From a checkpoint of a small transformer trained on Wikipedia.
Training: a variant of Muon for these matrices, 144M tokens, 8777 steps.
Each number is 500 + 50 x the weight over its row's rms, rounded and kept within 0 to 999. Layers, rows and columns count from 0. Numbers have three digits each. The size before them is the row's rms in percent of the matrix's.

# layer 5 MLP up, 768x192, rms 0.12, rows 649-682, columns 0-95
095:458496518487427420521474398517517532554488558584532478595496494532495612488466512613570513423530448526510560473485461424466615568423564484474594540465564536517458500453528531519446426507543515413464513457550560534436525536554454427488525514472488540579408485501465488443474449404531442482
104:482473448488550476414430612409482511511519459544498479579524466504583517533423461432466574490413579527544475456531533517524521573456455495462486471454439563619545443454525498428506473476480473410492453422419446558489553496505519487541454546553587525451440527505453460540497519516566464400
104:518485455377554533528431544380426469480509573464502482447570503474459382433462452495512479569577450478568402562540543441478469476572467565578478514521543431482433469496453583459529477563388526533546506441506443429475501466521445473461524379521467421516560527462478530462561505475530561501
103:547401477491498598479495465563474523413526564570508507483522533494469496584551497533509592492497506514495478510537452562503527449395527509578485555519423485456483467437502504638515477495527506517523440533677488501493550474575488501568422597499471483473476490528549441458489404523491550568
094:474414583484483495553527462434440507442463539549509482410547455490468528553442509588533486509445438459503498496468499511537592492447482496448534531429480503473564477476496444570414486654583466498449488512433587534392595471554510523453524532491429577576451477481500457511533551474517562467
106:427537450439629508518527553450484510493408494425497388494530510569483532507541447506510475490542579619441503467549471532409575519553467569373568597572488508476541526577531495593509539519469487482563464487461574499514501399514502546477478549507400563496505426483475583547557418499478389513
100:460521533523354482526472508444467392542506407530492481604565498488553442459521525500491477546443470430508471493528623450465505511502474458566440482458495465492436511536447497470488439535418455470458406453489504519503529568638516409533435456472528426541492562526400559514550458496492419474
100:563559465438477483470391473510574553441518443477492580545447517407473491436453521492451522548496526508434449481504512502529526522476583424513491534476485557503513472527491521543480472562550465438487411526553525576427517523457514538525505469430376500499523490534478465440413397514501463420
102:528476461547480621515521509434568435458542540351597513462486442476460577508432551496532408501529573527555419468513514472573582551487485513526569396514519517434464516471401429492513475414470500501484500506459425534464465524532435543531451503524469565463533484505595570460566545588492509583
101:531554544399482459393473510499470452564410503506414515587520509508492484512510531392512549400519460439475570483470589540514534508567447491395514511515449514448500525564529416412602503508548477551503500450411592560445536456533588594399540496437457560557608571436486491449428541472460480583
102:496583473469416521532533508386427537542580495617597494438538523530467501492597545510573535536448569420390505501500495473451527528479465507431463529410409517466517499551549571540550567548538484498462455480492443473505461464456552476464487438505452536516455456536458412539506440448544603460
098:509546527488413435537497583447466501495546441471544425616432440479552452574449626492501489524465514577515510501444506471509480454476430442440574519461517479513559553534577571476494567529460635500562487525381508534415602490491484550504540435420519471553476549501590510599497592550515481544
100:496478426349534503469458519496551546449623520455533452548494534382434584520449646553488498576622469475446537439489575515545504512488428482503377473494537447489485457462482459503547478524448449508492611460525466469414459442461501525475503484469519451498422517474514408535612471493525509543
094:403391514526556448574442438576536503457513524416488397499481521405478452513472455577601461528508482544562453456503413445521513545505513484532526493538496543541499477548484534534498468559502519497437464436626445499473485422495603487504503523507448489477472475605452444467567538389555439552
098:441578443454425493457506437418437486505570496501526595527500594516467464428479501504593472481513479586492452528431457405548541552448494493537547498447483411502547544454506415477508438569526512622563502507558476468332457524495537503396370483414519572528537497483514474599531540391441532467
095:499512477529448456481498517479472547584559465484600539539453471488467493440536539490483555483363532453497484502445468425509497460459461506535485502490543440525557387460503401473596369545457509491445503512480486519605500536505464503464508533460543458592430445564360446525465464458501563498
101:516494549487508451460504465467457448493494519491474464589558436551471497475481573403509428544599443461536489486493407508472478602489534549476578485511481576523509509426404468513498580539519486514483477550412475566489490468516470422436574479407445498567613595496477465483417607487520582466
097:530513499397431502473475528588453435509543561496557418465509476430510405531501446528546462424546462520437493520470588522468450456549464446541525615443586462500507519520390512501527526537504538534565476513479424430548428519540589537521456454401442549521559456479573544627465515456422463472
109:514455538479414533432523437563485482550475459468493546507586526458444506655557580470541530469501536514523516404513596483462452554483488469473568447492444423513461490474562564479541576531584501571515513526413508578572441497515520501577485522505499462607497609501501556444385451494466459535
092:485464538443561468431543501492521491460414493535345429506514465516470438438615518511502508608485479441497553471480532594453488541432512416525502483470533467545532472440547572510555497441549444449407442515535543522484575411459518470566543542540455456562570486401543482481451559456506515391
103:527510499506485509570442450472503405605523541457428509418484401463511461581492420472467561496499474497553479561493530540550511564476531510504509572491593469510462521481453557471490563471470532408438528531579467479415446410483508460515550492557351477513620536434483422600428461530530520503
104:558509438498489488570543499584481503460510459404444548414569476545424477590580505587471518531464550560574414485482440618487447480444414560540500424562576470550499513572522478521524610453523527527447505509422488487512478569524512513556426500501510564539530501466573449472502431398404534446
095:492465465556494536524480515427523442481470523477465467552538448509489507435495518464534541506470503449452369591449494502429503475538516442603562398432493525584540434453491564513474525449413513549425508535465615472549552538508421496504506474478450557541474526573466509583513473489347407583
096:573513573512469565591473597474447475486544465512537491582500475443534601492421578532458525514569478460479454527549522521543499481441535494594404467551548504527538530344503569483492547444459485580486560496535557519505548477498507528465491521565563531498456495522611418466600521426531475497
102:443389448554536540492439471536621491507492495552498536460562516552446492515513532462547468435484537536518489461461504571489467465543497589455443514542448474423449507417439522473474520490483491532558549388506520567524535618471454473547584508388530448446558496545506441379513476423480504509
098:447531544484400537503515503478544475529535511353470570481526600548544467484499464509422500537536526425559563490520561484407515434476521511543498523502499423541543505579578433508531515519470463462399474477532428471475507491522550513488510463522418430480500436500430602537438473597567557521
098:475465497488472519522476617485496564437512425464485505489485513457480430557481537494526419379502449554409530559507526468491547412578440484483542489452536526514566452531547581473419479476534508516541494383457508492480411442525504480572551494517505547559468506582511534544454482548394586515
105:557452519503455437491463531530565465589514452510436579428528473431482455449471565597485470563511549497470463499460497499497487512478371508474549427549517521521452474471614620526470474633474592514576444484503572493437517518479483504431563499415480453542454467541522527482474509466527450548
095:519403492509486373502467507406443553498462473582466619629546566527563505515530550515469534521501522517436470423509493450441522562424432559476517566526502510462457527443501604447471348510525548514518490494405501529449540585497477535491487441436424530548396561458481512404579436521566556448
096:519600547499503433553451339544603481509482430525457414525510517494543573519524475518643504489544516509506557416553455591521502509540473449488542498518517494496549546497532469445506452475436375428512470458551431496473467573599445529512431472501586570478509475563579507474414513435484496515
101:519523527596559556506527507479434483548496534514486579476580441484460549519494491471481505594514443561553492520426493544405550511476488468517518493513533481496437412464469484528526611475472589495543541508586547451463501457515528567442487529546538589488506443468498466517697468407468548548
110:432578547502499517533401502515463539433482537509487421466406520458543409447468520372526536449428503450411431548483536530605508500583521506476498510481404501478553490451491471516444532429453586467462480462470501567522449447494468447486485549446480535493445529581459430517466511467453462541
090:616473495582458442457485489519481430504485433576530552481559517498457557432532594438530493503415605507514579498505500442465520451610472609500505498618399491494391498557455523478529511508537473582442619484493496528433494518509486456481577525449498455613480496427491483469468533529446555472
096:516561527517543542565571453549478567431521517507518422515566474624388507506520508493484469467497528475477471439611491485520508485602480511481547432576476431488505455561435514509579510542387464427482623477404453469493519514560538557463562450449487487497504457405472507529480484482545493512
# layer 5 MLP down (transposed), 768x192, rms 0.0573, rows 649-682, columns 0-95
097:501471545572465489495475496490509439469467479529413508387557458470637448513452507554557441488491468491435455492571480553587487476469532402489515499462381572470521491608470458495516537435563487625487456507519498574446499470469483617474533506533401459547536475539461568572560497616465534519
102:501505538456479472604446460592485514445513474499474533428456491530523560619568459500434527516523552501502440589487513472530429503421420554592435526541492506468489511423519435430505540516532526511585622433548508494487558537508524552580485475604499616537437475406516341472515510540470540540
097:540597536513483543599674539508467437565467593475466534427485493525539587495542587528492535516503526557557549511472487511469459567535462435494454424530441478489421512540570513526510627600466551490528472493477485480563495554447528566543565538537474567416528407517492505518495421430465586490
097:472538479499424464513568424415424469498564497477480493491518451518549474450514518402535412561512521447525506513466501459513454441563494484432465478432447483506484531538486539397474493547500492388417433552419617507492519578483463385481485446523527487576552421460471512567518542450510510447
101:559528414528521484473434536558561440592490513519465633553538566528531496508509528454524520468562456497482566547495540452480455511549535516523478515554585452480543537497512493505427448461464536549466432517538424482496474483386529507488575468558636472382518484514481512431511532496563481547
104:418444458454536540507539533431568489493516576510492516541536503466499466478422484500569550614509540485522506474491490465462600557485489456534430529419552583500536409476496446438426551560408529483545503376536467566455529471465591449525527468474500474501518569430482489502402514540565580533
105:514498511489594525509417582506509582501539501484538485436513493543420486454508417469441551424445459488496425445549421495460491533529406482611394431509586552447597529478512420523573526522433485468419528516517510503478558524512516440520487504525525518477560512473484496403501466411490600542
095:439494447535450499445428444539525468495550489530540577457453567413461395537580489438522407465516432429464513479557451463465392589601616558461504591594538492479546532468499499461565445509491507442549410406436458505532495511444501516531482539420429519429559516519514471498384550569495561601
104:471397463540501502511555500374530402531460437596529464453580525390437504476499494465440483433490476529503522549480447495514395536467601459490380463540522462542428522533553451477494470573507439419546508492454477581498518472465503467557511481452483598528490457492542476481444490468516426492
104:465572382488503552617435548598457462536464484524451498436470427501425482494511358571488505529531458514546565471415505467514505585490544458406534540440548467574524464499541511474561556482494445444519576496511464614445556540525434500637496443505433507492449512517446532432531481522479507449
093:465481470518455562485558516389506423427522433476589488526584515508576435545459543577476544533434585552485481530439490503602476512498542466418431469413473544496475554500459470511533548501451601503560465464538508517537506422522478521500473447440490496387520508495546465553408575589465453542
097:498427528542479562412427514553467528527490497490445498504628571456445500490444503431469492511454504514540409466495441413399574522531432566556536545457469503588495510519424488564535485497498505476537448478519464576514485519490470533478551402546526534505564497502535528535506379374400568533
098:605450504524465495394596420469473385564527499514473466545434532510555451466410478577413590446395552506408443610426480541583506492520504452518485536546543524437474526408476532504478468454555595605516557466534547539512548481540431521519472530610451522439518481551501563475499492475506498466
104:547589475447594506498506565555546411548522445475469547405457587505523591497497488434485541499560538443468437459458567431457487411460526369563455498548555473507536450566501542542478514448508536536513534491510556510477436518547511509590550534552537510468598517498388530447513400571504425462
103:617479528562493349444545525421501533480556474553477552514479486546500450472454552481452523584483535462476420482459591471460450533523523320490396409506536499528525531482500442673491481473499493454552515504476461430445420519455516558511501442478508499521440480581508546507503453458576571457
102:524452465519551552437531521506479418478493501523414565484563403499547418530576549471452542550575543450447536509478436474446447465533509469469424545554508457413529546474464580563492569540591513507469533487541479566506518423567467526608522361528447526440541551464563504494553532471536510430
102:554470465424485550523505516538507512508467556520462500575424549463561522521520469489493451461492573442438463473514645429571515524466559400502477483519566415463487517571511568568447473398474589442470536529511521486536459509497556523542451490570514534530432375473537488441582384522493411458
096:538430419514465497594583528505490535427489428461515594432484551491443566533490478478453407541432475552538600437399476417473437512442459521499567523506524457451361422434535459512493537518506524379562551591481458589539459481563524479581529505484576568584485526559515483625459532504448560463
100:433452531522509420481440413466550525497419406463531478557448527493397534544520471558434526447462531447582478458559480543488471540518517483509484433414432450508539512561450488533492485459518439501542479487555407610488414486572517582471373493421592424398515492493476438517631476495421598487
091:429579536530520416476393469563530495426498439494568504447483606541510460531464485475555565436494509536557567558532465392438569505626368539496552504463409562552426482544433542477497494530460541563499507544579416488518528545489554548514521452379510536486491500462465512434528489597532475487
101:499581504490414580540562479406412570428490490514514554517490481531513445496543566453585354493520442408468536537510430515400407483540454488554398446581460548515468516536604447483452559509541504511519428447483559528602558490544561541476466532577462578553440576554551445522525460435465461560
105:527561577487441504445521436430434511506435487457499490534460551493494423511478570499567558534566558536532573530465549545600565533433521563489510553463443467538532537585561489503421447524577464506498406437495514498499501496496521416520550389495634532481482450449502567472494424507361451447
096:435473498529427534444511483492518498457550448506473483560473498463527410527455480539544505474489382433519547436610455513574465508500586483573493558555531542470403537476476492425573403501592557477462582545445519568558468463459507482523517485462525553481573586468501452431448504546568556450
099:533456450518509523473632499513527522515486481506438500623454532480468496557505500519458607531517485473435479626447507465515498505520539593458389575514503493433409440464611445583487371480526470470552531502551534529502534471481461450618511512545494424480471496499438488566562457552522496472
102:507501474474504376481528583489468474467523528518456492549508467471557490445417421545541452573454516505481458541488578575489493458513441498535460519487463557576567553512375522465475476474420525517391613483507502462511461488481415568463463489529585530500482509541464595480456508466512502507
096:571524518523485527424459490495385494516500501545496430442488452475471566554532576469540537465571467516436444551400522573477550580577505433532469436507588470474572471487428531546534583412467509488532551476583526468494556477438509466419422524510477536491516560608446569420532417407502440506
100:512439488508514527506502507502512454564502479579510611452539567445525598601513564512436395436589560587499469484463461446502495486365517615484475504434465452473566482485526587491446516480523431580569562504489418569418476342555520465548535501459542534446493519543493510465455516546538585426
105:569454561597509374420383474545576521546415487494432547431566463415503456494506540470428450495547497468543549496535467453509489432545426519465449534499521528500542525388454485504546433465550407491569530497563524503453540474524457447450478547479553467571515534485501529454472493541461569511
096:408505526472498572464462502514602586583522504507544467508579466421488506478508454469499487547536500523536533607539533505553458524554510576427461463552501519542505496431497346550525532546454482347526483529463466437464529460432522442541448520570503441563510473582455538517479428417461485574
092:532506552621554520434464551412438413529568492489558483492511598428501516456496526507553549527492420522544462513540542499498473502485522450496468518567508386485454478471491531555565449471552546567563558550525534495484536531536519484514516492562497529503551493540484466563684549423563509476
099:389548532452488440510435475498424506458540504502454494494530443429582487507501534506452457515532536552507543417421472511599478482577515492444523565496385472456503503508534512425472563630415457505476542460532458489559550494473425511426588472548434442447596480570446491548324586566464512461
104:460529432563482488518451485520559447545482534491552582503512474509454469459461458469535496498513529518518432452564462489583566441474520447489458494411496472572527481470469482511483509588485494460605512516452592467615511447628539546453477462536601528474488483510501556438453512612550460531
091:519456497470473533517527512513621538476598470521465515508486484530453508550521474578598498508583536458400435517427516464618509516486511490463522526456578514456536457518547453525471419456438513489620558538464464535483479388560561501611501510583511469440583464564534483526476473514499469462
102:530456473469517530504579511593471405600456472536553526551500479453588548465469476612514469497544533589433536483442556439480518507441525513413383528465588542479492558493568482414457520533510538535584541516532438564524501428477470521530541515623479409498492514507608471459538471478568542467